{"num_hidden_layers": 12, "hidden_size": 768, "num_attention_heads": 6, "num_key_value_heads": 2, "head_dim": 128, "intermediate_size": 3072, "vocab_size": 10049, "hidden_act": "squared_relu", "norm": "layernorm", "norm_place": "post", "norm_eps": 1e-06, "positions": "learned+rope", "rope_theta": 1020.0, "rope_fraction": 0.5, "qk_norm": true, "attn_scale": 0.0884, "bias": "none", "tie_word_embeddings": true, "parallel_block": false, "extras": ["capped logits"], "init": "normal", "init_std_qkv": 0.0163, "init_std_o": 0.0, "init_std_up": 0.0163, "init_std_down": 0.0, "optimizer": "adamw", "learning_rate": 0.000256, "beta1": 0.9, "beta2": 0.95, "weight_decay": 0.54, "lr_head": 0.0149, "max_grad_norm": 1.0, "warmup_steps": 539, "schedule": "cos", "final_lr_fraction": 0.0, "batch_tokens": 131072, "max_seq_len": 2048, "doc_mask": true, "train_tokens": 935100000, "max_steps": 7135, "dataset": "wikipedia_en"}
Each number is 128 + 32 x the weight over its row's rms, rounded and kept within 0 to 255. Layers, rows and columns count from 0. Numbers have three digits each. The size before them is the row's rms in percent of the matrix's.

# up: layer 3 MLP up, 3072x768, rms 0.0171, rows 1503-1538, columns 192-383
# down: layer 3 MLP down (transposed), 3072x768, rms 0.00864, rows 1503-1538, columns 192-383
up1503 099:073097104131137120087188097092135135121116109148135104161136113102073081209087079120113121113121111120145084135082191100124153119157175086145164151063127135092114170136165103096145148155186111117124158102180160117091126158139120140119180116136140081098074145221150116136105095085129124140108078109083080158087184141142113108122135130115169143161136073192114184185058130172145129117112105147117122138169118108105171168145180186104178154128124171107077076152144095101100122151154155137114109102107132100140171084134144130102193123136113085115154101175131132153151212141078153190
down1503 095:092119180106129151193153152138122140159140175126125159139125057133128105126141150145124134123098143076138122161136120148138133118097183150164106099127083142099183111075156161082154098183104140142130098072111100088094170140179109121124117119184064194119093202097090069122120097183116108111120212121171105119121143190123132177101145141141081128172103112135121120104094095139125067092116099128141080187092171114101133107123121116090120240180137146111147136187147166097147073116111145113158132133133163117046118150068073171143173154105115153124080135141123076121096097143216125163
up1504 099:149106132144153139095203116161200159116153105107141158136176157188137178135130121112109144111178133088038226145124139127112177144113155137192116112106125189122076168122131125150104187086175125106136131126077208108134140113096095081154158139128104141187056106127184102140166098163147133096113058113178135140181140096138079164177130094183133134082114194119195137180171101101123087129146137201155168109091161070145114086179126108115112152094175171150107156158097189121167133147096117105167149103117103130181101157070138100134140114163095150107112118100101122133148125109138168134
down1504 097:062119117160150065104139113101166126091131157078102129136123101113134074103139142192173094131145167096087147095122155144126141156054092170112093127099142083142177165088088160120121138112143122136125101084103137078084147131089073087105139108086129097126130129137125104088165121091158127141144141102121114086151130147168092118169165087111123115090116126131132113114075111155172165183167217041121113108166146133135172147115096102115181128126074187169149154136118117157153159147181171088061136092116163136104110102137111157117129151140140107142168133129179135135142133088173087097
up1505 099:078090152138130125103142194111107132146139145104114059172179092127137098125102127157086160079113062151099095133107133122135082151149089078131109164136141172188093101098139143140112114112140139150161118165119124172122169145155130119119150089117090081108175117108124113120163162112110107107170133114152094103072164116080145138129076093164138108134118130101098103119033127128161158101125132157139103173140153162166114122159191123124165103124123051138134129104186133116108110078183109081071146148173165127099067099134138137138140092119086133068042100156083114079135154092163130149
down1505 100:150194153126148108176075119117106132177167121086122147142126125101151133086088189103117049094179131141138156191166173213158082165061105114106135132148140147097112134162111141136113159048098160107076094112170060118116096086143125147145121086132131169165150209136088113109116102121172137133159132115140163130144111146131139139092114140090179124059084184114166118112096173123169141147112171136119118103147147130144079149101150118154150152098131153125129121065104193138159130180163068155148134135136154113181164133094196117092093125096255180185118112107177174092133142144121124089
up1506 099:151101113074138090168044101097112145138114135113179153179183137082132088233157108128123089149183143191120083096165139168176091143107147145131119105144097115102165150078191107158118094146131087109127086138142167121143047127117086148111146130163108196063141060052151124135162116112092166084171147125094185084103128125105128127122120151132154114141127125161111120128171122135137111069175125098146172168105142105110182152099135138026153105155151100169173110125101127163053140171054142153123116174088093109125149140088168121182100139133112100127147130117066210196090072121115083112
down1506 105:151133139151088069131088153116119144081093194151070067114136119119158133099080114059141108115161131110104142135126136088137095053115141217133142159117176126089088165121105145042158133115119118127102094174131144135122161098153150170127107100114154165130048097177133083170125101135112123122132091159161120151113172107137093126100092089169123144148163118105077164046132100091124124130103193182139139148089132062128142119168052055113107145098155100099137143128075120138125115131168138158088114110112107128078091132192140104118132117133151127147122081154138114156127129112132224110
up1507 099:114129087169119087177154106109093102126138115089223149173220137156172185195128181108139107099191114161109161129128123157073101165114167116137128161165172162145187132059122142178083071169112129105167112137127090143193144134077119147090144113094175137144091139152105154128117132176146141130105122158138166173116165135123111163121118124133199076181153201125167136107094186090154152074096139157117097140154150115164155096142082129075102182143175116108135099119134130113127092134132145137138109045115153114086123152100191129097141083150115185094076200123094118127127141115108114080
down1507 104:122183072145121117093136099123074115153102134126148093114115105154138090088175132149068112089129112148144153105096107118138101101119127139111178133150178146132213125063148082136099118136133230049125108186098134169217142098121142104085136157114136135181140116063145156126096104150087076133134126159111144104134126139124115136102135112177141085144147157106138120131119133118127174110186155182053183135090191170145142141102129135157199157084060109141140184113133185090144097200129133127157115093108130202133088152116153156061136100171154161143095139130173124147147173085104129154
up1508 099:121156091039138116167131162091082089105153109179156097146121063173140121108075146131129178161122050099137064130088135111091147125101117135165121208152163145143095155157165141105169136126090101122137130147137195119152115139122094135099160132093197124142055106151036079092120067108104126230129140137152137167087100092088129180108135131053125157166123152125128137150145118131123100137046150151080144123162139178110120145134128076137205104134104143131142110146112077110098099114148136120125153147115145137146104132156099158092140093135137186124186135131149156082105139106078103140
down1508 094:108127139090143142122153159118192175094063165093167126143131137196091086092139026150139108162081087122139115125086121140150147098062137153140108129157136148162170074066123079160119130147073152099078115176141087129121114142121154129089168116142122137142160064134171155144136137165183161120149137113083099146176138157088149147157145091122106082098134168159155147144117165114162090111068107090095088116102153131183103122150109112159180137118180148187193118134151136073130127146054107095073088101198084198124117081109122099163159101127143152074132175081110096100128110124092092142
up1509 101:085129122129108067104136147110071102170087090088190126198115129148156107115147159122087195182119142119077137125116175130094150140112113104089106101149056121123130126065119165127142093111096114169138062127159081154143127179129157147133126136142082115150114087132158114125124132155105137107118182138104106131115107177091110144108149100157121071176145160169123084126147122171184096147098112134081116154124120155140163108107129101082107179076102182114152081178133127081125090156088216118042164149088160153164098161098110171121081134086132138022183158111134145107133148114160120113
down1509 097:120130184136052106191109102140142088166107117114117104122148104169170111163166136093135178143160132145099138122107122138085131123155093059164166137109097127161129167165113111131126120146158176142121116113166175104162067177097045078112101123124149127125115149131188138164118128099091118109165141097115085138089108074100160106177116086176123147165123139130163132124127116144137125132179133148117124105095191088162092111159154119142179072105128085101142087166141152116157101196112175138154139141067125117160097109078065145111114166110212154143147119073120135144157099115158069107
up1510 103:101141108092112128145134185133067145110120125085080122148174201157110110068113171141143101168118126090100110118090150124104058116145135118080151083141169170153168121114084166110122083115119093124110140099136127101159163086144084159144086093089131123174090162168175152154151104154112150116128108052110148146141126155141112171125137083133170182157108100165140108147104158080151103157083102190118150114136131054127142120157140118125121115108143158147133099115144112081150092161144165145119133156143084098124149124136111106149066080139093125131120197165120173142120153113121171096
down1510 105:113124064166147106083125188143125149146159152129126120137116169073116120124083076146096113124105111121074166173086173111089137114049148120125120122083121180110099158145158092168203113137106117097126111084161168128101126140075112170185147148028132194085092107142105137110138085115147112112160141105154112135148116160159100112108136096123115134148106115160077099085166125149147109150088123114129092113163100169114101134123137143106133163106134143092108129094173117120154149146141131143064160104110092129184133083145117135214129087126113140046163074151153120099086125204127140172
up1511 102:111142153158152126183157143107107149090113129157162099147096104127176128108129073080118181122103174063067188113090141101162135195127120161086122137173127125092087166116170102045099120139205130106177151126108175129151161180091085159114170148128120093208175160085100095144126127090119192203168142129122200068147142187156169116142155136164183109154128183094134120150140143137103044126181129137127109147131134070057138088130044164172099163172161129125179178140141122107163067148116127131150105091115154130102148168128082158116152094141113160131177104098217078075144177133093151103
down1511 095:099205087140180100166159163164153124176147132095148136151123130157113201186102125126142151103138130094145085126111110134122125136122100087135176144092113071180092127074172095179112182065112102133069162142126119123156106036075130136137140174129125118093189136121156162140153130079153138129118123173129187103146121138175139075073137122134149117123097158097146152120164102124123168100126178145056152107098099155160112112124150071122106042126091169123126110106120140210097129128134109068131156166083123121175187136212136139134157065169167197169087107130090177095159170124124079166
up1512 100:051135101075178111118142133116165141098120149105143061123121139142130069085105135107111111112120139164080113092142159149125159171152125143106117119110144165155165092109156152197072101143164183143192154157105120154145141114112149111103104121137160069089147128154121190112087116088071104134147154131145171084175136041155110113114131108107163150087099111084145102165161173117177149138129215140173159081129138150102097121154117122103163131129169103124158149142176107133134033102118184126089124140088162159127132139138149082144072121126137088141140144073125091079070192214144166076
down1512 108:113139095167166130134088106098123124152155121141168115120151132118125105098121092117105121132090119121122117168040123135065092209138107137129133114165065164140128090142134116130087135132164144078140122098134188095136215160124161100144158118173186186148133140064136118112080157092137120122089134124138154114130119150156108107144122146101160113109138195113070101103117101143158155152128063129138105124158102114092131148121116112148112144130098096140115119043130233174131181109100119167154131115131116138111106109112147128110138173104130087142126104158114084192131141122162091126
up1513 103:145130156115141124140089093127130072129120167137089141136101104103170113118131122149154142173107147141119144127146169127111148156124112107125093144208138144155141136128088060132115094148103122156146123093125209154134169163186087138159153154170137092104153075167154124126149136141129177142163163055057101113159152093106093128089141125080124053155144113110149131092117165137122109117097110111183124182152133107119176172143103123123176135094158181103155210162152148059165065036069132109110170079125123100107188144155167144085131171148119178143153104113148146105090122121116117110
down1513 098:147146105114170111090110132185133130099175208099115086146164154175158063062137201170112125140121185145132056085132119122084149111090110149042128166141139128129083121201204110130119122088149158118132090170145105107134136108140142119130097101112167069136120163134097118093154197104155141110173072107093185170161154103144111116116102120115108108093070101077171173086155130133167126128109177130092136115097126153176111162145147103110160207108106117069156087118126134134112130145172160177166154102155124177190132114142097114091072141137117093102141146131136173127078123127159142114
up1514 099:091121138099168121147077175171159149182133154142095080086151127110130113166121100162064166063141114183122170098160142121111151132114165138067128132126077161157124143077150203119123097151152110099176157118090171068124102143138093043107119140138127116162158103086103085179174071151145162124113186104114095101131114146136060131189128169137145121135111179141117153130109161092105133139126145112120130159152120113158178092142117131091169013233136148112141137155149132080141105123146182210084162136122158153148140156072091123208123126130121107136105155114099122227145148131114155128
down1514 111:084166088127179142194076141185134128112146177084160085132093153160135098153139132095127131163167173112154188164147104126077129080132143095106081140127154189191162138098135144138164142102061129085137154124169060162104210049112108078089159180131131119109113127136122115151170062134133124150137142170123140061152117146129116154116111134131123169138132100175107122142151094165125130183081163092126091158061132122086156122144107155111190125182083134130147183129157108146195120168104118181137080094163145127138146181142149106151154103132200143151092167129086132089146197102091124123
up1515 100:117146139108127129090130159116197138154132130147138050081117131156189123047171140146107180107104075146111094130097151187131141129126073122181154083203113192176105140100109152111072097125175096161114105134085129168150173100139174062125094089063120100040120134076163090117110088084101102127196132137160102124102139142129101094165133072131141117103108109122051068123173173112110066121100127181103147110167127132181143136138057129133155082108115121131186165100182145085138136083160119155109122089118174115190159144125135150158157119151119167168149164133188126131085122089069113146
down1515 099:112178130113090176175107121109113150181122118101139200105165094139159092149128051199138153144125094154136120145141130119144138067126152169152150111158160154120149154141087105099116111141173120107163144116143110195156103141113141154132099147120154151122088158146153154146095135096167147069100178094147141163101174099137155136077099207154070122179199164104139098102124086141112080096075072127108150154104130136140100111135175121173157095160182108098120161115123068047144145101141106155084083098110055150120131133130116144202121082117068108180124118121135091103146123156121133124
up1516 106:103106149074135142090155111127121105202112116120157052082131089117137139135117152077127145095156129170124150131114137091128131141189144076115149103114177122118178104126146122137122138110152123146095134164147128137167130148111143122097135177116207094140209162092090091113102148101132166138156108075083168189138163199170105202127128096128074147149158186203128136067112155113152161104194125090160164164183150160151123080068140081162105134107143104136145146148160118133162094132064143117113109105108101160139156105143147111133147113084108156105104105155104229193091059128126086141
down1516 106:115119160126122141107124101072117125128103057108142130134111157191147072092115165204133131042110172134126071139155097133162143061099106113110128148130140093082100112148128115097139120171129092199168134151119110089154048128159119193133173109111086064171121086163146082103151104139121100148185142129133217095120169082122150151137185115117170155132114137112139130133098162101146108137116139093177172135197098145181100084099081088081166130128060113156085127133120148139119070101148102160106101076142119131034085146103152122142117117128091116181127192126124120145108102123124113103
up1517 098:163105153129172091101109093144115154103195139142196130121152083177151112141156116159105141156151146127117132130134120159135116110133128102093146127152107192148124131076062103148156100128143103050085142086141088201129175192155184127174066147139183092124097149093168137112127114106163083093120090080101088150107155161081088119085158112120145139077128108088136158130104159120142162137128139143129176125149120169079066178105129104072115120123157140096144129124158106117133156059176223147070183105178162079116111128194107134133109093139117126126096181139120162115118141107132157124
down1517 096:130136161164112060074107153194095123134167142141107091115171133151148056115124111168096147123225103127064191081121122089143200189098124133169105162162106131142156137118138128099124097126166146131186116126140125143185089165135130125112109146116081070128074126124136064147100121104061121147166113146053142130084137163153118179139163172166086084130191149123133102103144165088102032140184136127092145143132085154156140173105141144121125129135181163098161128150086112106128124145131162155145203094151090142121120125083126058182151126164111102170116106122169113076061128134128132157
up1518 103:121155173116112131208127126120138111121097073204101098114100128174156110119160072126153125217126143096160123186116107098177160131096177149173114174100131187161166098153129130129139153082107088134148144161072110142157120112127093201131125129147098146139115087152137110137132185167151138118061156120124073100132179115080041131127108132130132132112118143109093132116102084120114151182090130130151155116185102150175144146178135194103179106099122134106119166109141106158175138105146169132158110183152176119102159136133136123148149172146128107091136108120162186104131160083157151129
down1518 101:137090069140092064063133138083164121180129075124117130158145133129113113132190100140103125056139122093119164120120150138112139104121132078110097143063167127099188138097054154131136141154128116105125115097154113171140118158133126133147155073133149083123140151148115164103100114151094133134129101100142129149118114140146138127146138114144137120125167122146177208081139188143183118129169091118080134106117152100098167110168136058195107148106134106171147127145134120133089172140133150174125105107152141128058068116145053160097120138113109175148111099146103115123145087102137107165
up1519 104:105106122118151104129103109089095112084120157128171052133141110177123058079158126111168137162149113175088125140094177078185079124109174102155145178164078133117137130108207093129122149209092164131167120124138186181212085133112077123151123145088128105100120056173125150112167177151166091139163178161131141060144122178078111092091143123151115112158190208118113123042123116154133062076121153146173112112106156109151153165154137155095074087183106230151119143147121093105108138163132187165091141113131125149155155118135186124110089079185127141063135162151153141181165147104119170054
down1519 102:083076125134149134111113116129119095120137114156158144144149089137144057085199178105131142175147110196150140095158130083068079073131118130131076101162135169088166149084119136082090124178130187068098088104136118114122152074096080073092077174162072079172158140134106148184140148144153146084094093140104091163145037108111071104145124088131114117148175112128165148147089146181118141101113089124125121145099186138162103078132153088122147116120145126100166121125119160139164164136113125134124155120128094145109126122136141137108086111111177159140153163094085085123137212115096114145
up1520 103:146143106105112137119140181098155100124145156115143091138111106162129114148119150073121138180113094100162136143136111110121098113144137089177186099117063131196084136076101136105116175137183073154123132115157116092140130128133113130101081140194126112120110153116130127074141113136191154083070161104186136131130100148104114130108059107150095098162156170098121094146026195210140082170154164180160102079181168108181145104115126175117137060139187097140091121101102126132119136193144111148139072118157136080158104103162090146187150086152099116107090116172138079178192114120102113091
down1520 107:133150126144116120115129132136086161182117086095091116211145109083140161131139101154129183090112150114155095158147154156133140094139171121167134166145158105121109151178133133149144162129103096104130095079164237111120095105174166179130167151191088192138052146151096146139123106171123148061119125144174100187114160146102165108146146105120173113166090127083178041130152097110104137136168149126134160102089142174107153086138105113120107053129124081102109101153123130130159144094103124111132171110128162136144153169103176102101128170129030111132127178112171108184114160139147145146
up1521 104:104127095120113087076143115129110041138142117096107115086130104117170105140180050147149134147101142116142147079117133107135115210156141028138094071153054096153196134108130076161105109112137143111104122096104100111145110144137137135158152167123166117070148135100164126159110201130155148138136204087136109135061134249170132166139105149067127154127154115147116153106069162148089069210109129112136096144121155163203071135165167117144244073099129153175085135149113082094124172167071108171093110133157138142100156114168146105148156148178139154119119146153140091128134141116091065138
down1521 102:104165161131127137142072145186061102129107154156120112094178146133167130092158150191113129104087218166130196062119186142079093129127154088090080152153138109141098174198111093172129128136091145123148168096087095110133121097146149098168102090094172089145124128117106158148133145067181053157156155121144131127132125129210111194149091047111179148123089161126122149076130166111102113108150103113078171087158162144169130090159149108143129136145108127198082162135156216135132120153058130115157183128161055157169132153145159142096164139174116152080166084117159110153089128174070092133
up1522 089:141158127152113147166120144152129148171130094111125073153101156153140171117161087152163110128144110075172158151111153185130152121108125156112111095170112096216153181142083093062111155121078093156143148044101142163148146147097122122175118089117184154140197084113108136130116111115135141153119110152175119183104084218118084138094154159142153118123080186129125165091103080166160136138147123140151086148127164102174179096141150118153186142148113063094165150158123132128132142164051161139100124116120141130112160201110120131136116155089118176152160135135171085112150161076146120120
down1522 095:090150111089134138197074118108100129136143130094127123140172174166171107154132133145106107112148130131144067128136138143097117124124149094079130145106127145120162122176115092154107141187185142132073107098143139105122165103111110133134198066113108095124107134157130173157152128106092115081062089105048121114129132153140097188116133078111164126160077122190162108081119142162087088125116113178144153131124131176135189116048101130113087094101094111102150109161089141120176138116096158117094143138141172149121107093136085128116128054182023094146083170150124145122103105115160107097
up1523 097:059134137160138135107146161136148124132123096082160144157154169163131146133089104080202164071178104103128101145171107097127117138098184120102103103199144165133151091132075159119134088154165192125165097088158130170130163150122133147149145172119123144151105110191166131117056196176122126149131093126097061139108130116098169116065141086125122135122152115106120136099192175165064163094134119153127121133117144105141140089114200142097118135157135167128129079143153142140117128108126142073103149207084168158107159118162109159096153127124165143079089184142157152156102188166161108189
down1523 095:105219108125119081159130128111155182187145100098122154088141145120120093104047142191184145110165117115119161107138129189062121176103100142180125175132082177146188129093158088097118159091149101124175160041123110130077118178164143094146122148165196103124135076085129105100094070067153116128127152100094144135151130142070074151181140093123174140103107162142140046177150148127080116145163136129158140083155105153086106144099148128150131120169137102142198116148163121093142110099145168117115145153134119152128082150090091134098122094201170086123091167116132140203099137121098135117
up1524 110:143091117107173127114197073090201150085143154125201150199103141184126117147130117126119171137130137146113094109117076079100085187175130140186140085131130178143186158049146149113143153184179173117079092142144185090184123134148137130142130123115168114154111116174102172125128102168065142160130144116150147118155130151131112168127104110176079131118194087174148136159155138092076144100132156171054116139136121060102076142102142110113126110160128114121084102115104090115123102113142135122093128141065127210094092130135098156143160130183105103137047131080083157083094124104133160138
down1524 109:127095160157103033148136136110165082083151055097157174133163142081113065125155145121140155099140098169136141104112096142124074169065142206134096134144086140138074161137093135132145105125115088155059099125105070133050116134143134197104136101152153152118164131085132152073135088144130172089109128152152171158087175120147146115112094115127056114047082136166184088165111113148162162141093122172096117089155137116078138118144100166122070113107130133166128045145104179167153091114142076138122111170139136146172093060157130105083127132182105160114124088086112174124092127139163179141
up1525 099:111134162118143156135125120105067129122113126105184191102143153162112098074089116163107215138135127108136105146126126150154137122104069146138133066098140157138144100131084149128130132115123068148140155116094085139153157129089105133146095166173109177151117109151147139134157133132107165153114063171113137134154159092130158149135093162125108145105123103092153151110112114133186221124065097122090148154191175108097110108114170115072167179131113082177071124158138136190118083036155106144137162176107146057121190135158112114104153113074067125159092057089093099119085143155102144176
down1525 102:173126103133183237174107134153081150104148096155149144172081147125137113047176143112133133052109174141096129116141121121155140087102102203128155155110167185111061136140148133121110086122110105079113165115168127098114120190141131116131194121157149074072131134169125130149096149156129173178137087039110116100086090181195138135101131144102108139115158065117156084157094144126142160129174093139144145178065139089092105077166106189156122130173041062115129143099139150149151123112165094080101204126137151152097130118105081145148144114159086140154094092111086114127125096124093116152
up1526 108:134106144122069130095131134088099122127165144142135190146183079126136098117095076113127099129154109194088050097129116203118105125109184133181105115127101135164154127102114083114112094147128133130142111155096106103143087165158089144165072131091128184124168129181073071124116118082140181111185077050099122110132178174168112048103148122105095160138154161134114057118157150181148136017119080111169151110120164119120129154096160129094081160127136141130138112179154179072149121116128154094172154152130078115124096112123175119159073089216124137121141078211191140101116125137151125187
down1526 102:114077191147129156179141111109144164125096126105203093052128146128175100074118147041135139139130132143105125097160114137098074137144132127150111121175100127112153115117130177098135100155132175117092046125141188079130199125102062066103130143125176144125069202150108161139104157115165122082130096133136129130140144138145139066116120084155161158100135163113107149143109159149124069137134068122121095172129127149127132116166129069085174154141179156182151081078208138111129091143145137150152141093128097188096153149121124128141131191114150165083110062072119147154122103163207089147
up1527 093:108095138077118121076153138145121066090166126118129144147076145135132074137112172136104199147114132111116197133048156017101085117132116146175095154171142141115109095167127147041152148161186099146157084137114128148142117150082122194085147118180088078154074143112199155121084114093130089105089132156127086127129142072129068085160130139129117195113103131105119139122132090117109075126157154116188068143101111119139165196115044145104174123116115143142154068168153139144125069148123129087040153150131109109102135190170071169029113152173129120110111128133179152113138154065094113164
down1527 101:124092104084122167084100175089148115153103115138089171143113095112155137163170155074134141102067171106173076139107059164131124176089132081152147119179125103181105109137139135137151097082068181133151087144141077116113113093120199148112114082059132141166151181088092186100112118107127129137080100135129125129122133131163189148105141178081148176096088129114208136167115118142105126093118146142090134175113103098158062132086152200061073168187123129146099158092123180143109081127159105139099081118134136129108085165114129113119134124157152147176073081143168190082121152130114125110
up1528 112:129144095099133082118108084138095114151129134151140083171209178068072075135102149149096154150129121102104152084116170153157127110088113152128139093138084054121189179080147137093136101116147102104127147094125160171109066117129133132163149129083115109133152073131158118123161081119122155148212144157117166084103143134125116120126115095118146160174156117106162136121106160156152125126107100097144106113128214137173207165179096116086146118204168157150130232146159160115130114109137127164098116105117145155153129099092138127085120145102113123108125114110203117156137146132193103158
down1528 112:115141110109148113095136096107096159095146089148143148145085125114093100118117160130110108126141098063153132121098175124136116145109085164059084147076141058090107172112155174090143168102107113103114074145155118131089142075092159175122094186092116190117131098160132129102158127139083115132164158155184154138123082212126075121165145123147131135122121145170154140155165191157077140115180107115134107168132177078142164081139128116157087128187168119142127145113149153127115100117135103107130175147096125123115129190100158138084148116143206096078124127130146149159103168150142194116
up1529 098:128084093131082082121129079109116132097125082066166127126087171158154082136143136106070172181171143105065131148140151093139066130122191115133149133162134109084134141114144137118111130168138179138138188188125068145138077151093087175150178141140096150181103150140137158151097146144139116081153139116101145143117202216121122183140128105178097125109112103177171131155134104135051099163138134116101113132136102077108110112179111130139173101167138156083102101137110165092133126138060104152097086104125131112120123104104153186159131091129067106132125138082125209089164191135172169141
down1529 100:121141150195103158165132146136145120098152162125129128152132073116139111110111090146100152137129138117100119180123093141076104125056129100086169139106132116172121108067141118149159103147132132144113098148135076142163115131150173217103144097062150089092101105115051134146176162168152155112122157129067152078135098144164198115119141117141139155112148157132179137085149119165150128074138131075101078111124174171067143127129158091108015128112167067132137146151092119110156116139104184118116099117119141084090138081131135159097105155128144112160070142139168107102110142078147147158
up1530 093:132143107150168107098156113091122111149146144092161119113037179140144143118064159164078142075113088142118077120096131164077124115105123058184125102131105151123152096130128157142130081126137198128105192149129174106155109111106179105177133170070105154107093116138150107120090132122124163129110140214159097142081055155061121148111112132149105146188145159037186061119151138156083104145122097136093132137155117141106049155148145092080152085163226138118110107130128085145135126163148191122136141102101135068149139147117175205123080143095142075125109076145134123127080093133107094145
down1530 099:123120097166146109157123125090072136083114140124119170138045136107176110191133209113154118108094155138150124206097054167057145087138115157065095079137178118119137152131134173110126106111125084165024121143149144122095177080192170195076104108150077150166108109095114168149099164128142096094119151184119153112069150155085115172124128104105126118119124172102106099134113154177118098126146143128034129094116145121141119115101130125108171033126127122187140125101120191153120185126145158126113218151076138117139106140120157125131139121128107132098083172124217151098108089111073147130
up1531 102:104154085078182111116121106134114136143119133085099190151149110121151159142149132114150136166144104125144150171115085156117054188086139134138193068122141160107105126103149162103184124153067158101150116135147147109142165166121106153085169157176111125128177118078143154101104108087136109097129147156066181099180119159159166156150116118153134103125130167058133142168065111062107184108131158196117124196126098114148066165154099187103117070175165117112119146138068113159169145156059153191165153114133174135109095178161122107134107112139163130138126124069165163103146114107127138117
down1531 103:096118102071111129128154134163146151150081163105115187161130122130100169211062119152114176116120094137144087155131112137152139131101151168152156146153146190147192138178125110097180150109104127138084134101103109088108097151103144135151133138094160145093101157126157121146148150143062126102185138052113116105134137146114132156112174124073130104132150161092167118116133109080160127111181120177201149128115122084175082149123136140119076146080200125128131184118149115119173151120163093138145141112091167114099118081139148069137143090159051116172124107152150077168122103107079105093
up1532 099:085180150140086151137186158048092160154111077160122099111089099147162129106158171069107156116162100148133117118113136118125091143161072090162109138142130196154112137112120138115178133147117102099118122184123140137118108181088136111130142148176086111139143133184170162087082106136153109129204086139128136106113171135109113153116111089128134176137168121159087126159157139161114160111106141068180173149103120159110151204100116086054120219131139109105141119152155160154159130077107207152100125161071100193091075151104114148149108123134105188085124131149084159084094214157136162104
down1532 094:117149134165149187142176155101065150167135147115146131132154090135139150129134159106082108049106148085115153153204097102079139129083173125167164098161127144145102043146124104165097146089142118095098117182132052128116119142067125140121164181110162104165124177102185140147139092110137071075151137110147160066098135125095160102164126139143169172099130144096079193127104124129126096133153120159100096073108107106139144133156161127132108090193118136112088138159106142089155147156149136162111086094148111166118187094078141119120114108090226161142077137115151128110142051079085070132
up1533 103:120190114128125171174102134142124093051124119082149139132112142091122181124125097139139119085187167175132107111103149186078123145118112147151098067156117170113122141147126093163034152199150119119093155139153060148137162123157128152172115109171121103101066127130200148178096104123159148176075201113137148094145158140095130129127153085130188122105089116086140098124130131108152130107153146147146114138137146108197173103088158082092204112101129073151151133135119185130111105147092151084123117157164079067108062126129129143167139101179127173059099150172137201077111142074139119134
down1533 101:142084148124157088035097068127134173153125092105127126091089106077151125127176141097126127148113102073130142097136129136129170129110114117169111057138204155118121103185143139116171191124136081124130056138118195096077123143041170084175153163121119147145125167130187142089105086083184047113156119108146152104124138153124140132153137084064143201115108090126107123144118146143126079095169152183183116160117072090145178118121122141140175132146078134083111146169152180118115166175159141169158135138203104159093156138114097115137117108123151176151117119134149172114085100104126055136
up1534 110:137188144095132121126170106092166157145107121092128126200120142164190166113157119137104140130124135117194130095190126125129142194125085063156122152124111141068106138123152097082117119196103186119117149101202203123097038130203135087106104141141136103156133073144093151115112131126098139107085147151101122124103118144143085164123143108098125101137109212123119098090161194106090116145163136169163140132134106107208148160100098142085118147116102070171151103140186111055203120093075123158131103150127115102120083149090134130120127085112120142127130162146104168076130127104127172093
down1534 105:152162152068075151123109109055137150210144110101113149128105118117137159070119127116108127146135087112172116180200135105096178119134114084139144144118104155082144096160113097100134189082136131126064111132159075165117144112144142079111092170096085115159157162098160122152112124153115139112092125088100082115141085179089083086131111155092129159164086099155161118195169129151081132107101097158105146122131114187123107127108131146174150150076075131113080107143130140062144203172124087160118107129140186108121163126112099139153106080109151130147096133150117149140152135137133164102
up1535 101:094131136146185092089126146186155149116112120031119143155151144063140175130085157103156119120155138191129120119149123107137126106130120031089145090100135096173048158119117163137083152115119097119123157123089062146124127142186133159070171103194154172118083122152106145139126135100114110149134099162139119126096104122147136113147091063115133092139098174162161102112122083203148153136131134141110106136115182132225119133108146158131122141114111148114162156159113057071087158153111134129106103129085131149144070143070131111223128144136135115077073173136126126165129137083153140111
down1535 100:170144078180121141209130080115139121086126099157139151127159075155186150163080142108124112101121110110108154122166117127130104131184187143093136125096167098113180141166173091135115129165133098111015067216127180080111176144146145143125122193130130126212156076100083200137117091104186169132168098124135116103165106154116101092089121117140114126155142128102152143180095188130079148159136131097120109105092132145141092174159129142158119131151123042087102066179175137118148134171097185122176106128083083113156146112113179141108154147107135145106156151114103137029078188139107111163
up1536 101:180159111148132123077144110120128172112154077154133122145132124143152137132073141154144174125108098157110146096153176143144106096141095102015111168132124170140122131108207093129163191087149152121075071141051151147158083139132121180142105099180139155127079105140120101101108114116149103168181104201128121110147159132084105121197117115121118088177147146168088190135154155162148155115148128098062122201126147182102117070117113174066152141162101139161137128120094093166120105118156101136147163121063098140137106185097125163112173164116120090132133126099105092129100160096150149152
down1536 098:163153086126134121147101120132109146118123157138116108130116191115079125191096181097100090140147078073079125197149069158130137087097096040094114131160103115093159138157155161164131139164112104162156166124039135140124026150096109100116127108180139141200130140097096108087105120123147087076183141143201110174141106125084160156077101163129188158163135106167100093152181115110128131168085154143094117144136068151083138142133141164153147118207154152119102100113128132124168128133132137126135102149162114168179165159118128061093130103127206158143147095133150211107205073117089173119
up1537 101:140119137128075137147177142170120112129106153129158092134101149146126091153094125090071135092145129116106098143156132171129171132134129175081130068139186164153149126090165066056135100142179066125171116143122115107146094188097113094187114163181173131110160123121142107148164126158116147113161095015077092130086095110069130135148160144160191081122060136076179125197136149118128136078183159165139151087104166082116121116116147100104165168141156096155097137137171169140111121163143187096097116151077101097124126108141105108154156141149133146143087162106072143095167134087152162112
down1537 099:130107090121176158125180158116103109128086150081143150124178125107235151071167126146061161148106076149150153132166119129122133136123126133170081178139177074185177182105112179145097170124080120131150094168123131096172134192185120133143161087115107141180127133156188166178170069109112129096180120235152145136117136133090180112066100128145164099131086077109105173120169098168135144115195100112143132120134105080149139226091140119101131128148071096115110164120194243085133119225111142120139099066104125152133101238135157120085112101119172120130114116135162128114123159145087138097
up1538 097:096117091091115106113159129091171164137195078090146064140138123091106097151126105179188139152088119105123139129153153183165175119118143132041126138148133157196153120165070111150136107111164039122094103107088172096127105200121106113139114147081106151116061104101141143121098144174152121147093086130133106153142112112160121128125153116119106115141123094142158101159140172199139116165127108142152190165158179147115159092091133077110161163078141250124128116174145143083145102065069166165079123148103150162147083156154083155117137127154059087124162124163160096110124161138154176102
down1538 107:078067107098136193050116083151109155118187117154092101156126162139120102117138158175096094118133076081142140090163192153198141107158162122156128137173102162113171145138180168090110079114125150171164073166092116111140165080171160092142133144134151166112120111148181134129095077039110155174155138095115106162141120144107150156134130108095147136119141134118173106174137134104160115195162220099128112112164120095150094099135146140153182119088161131132113143076131138128104120147143035128179142031163128115162152111187165114113142178127171125142100148109113138160095112118139156088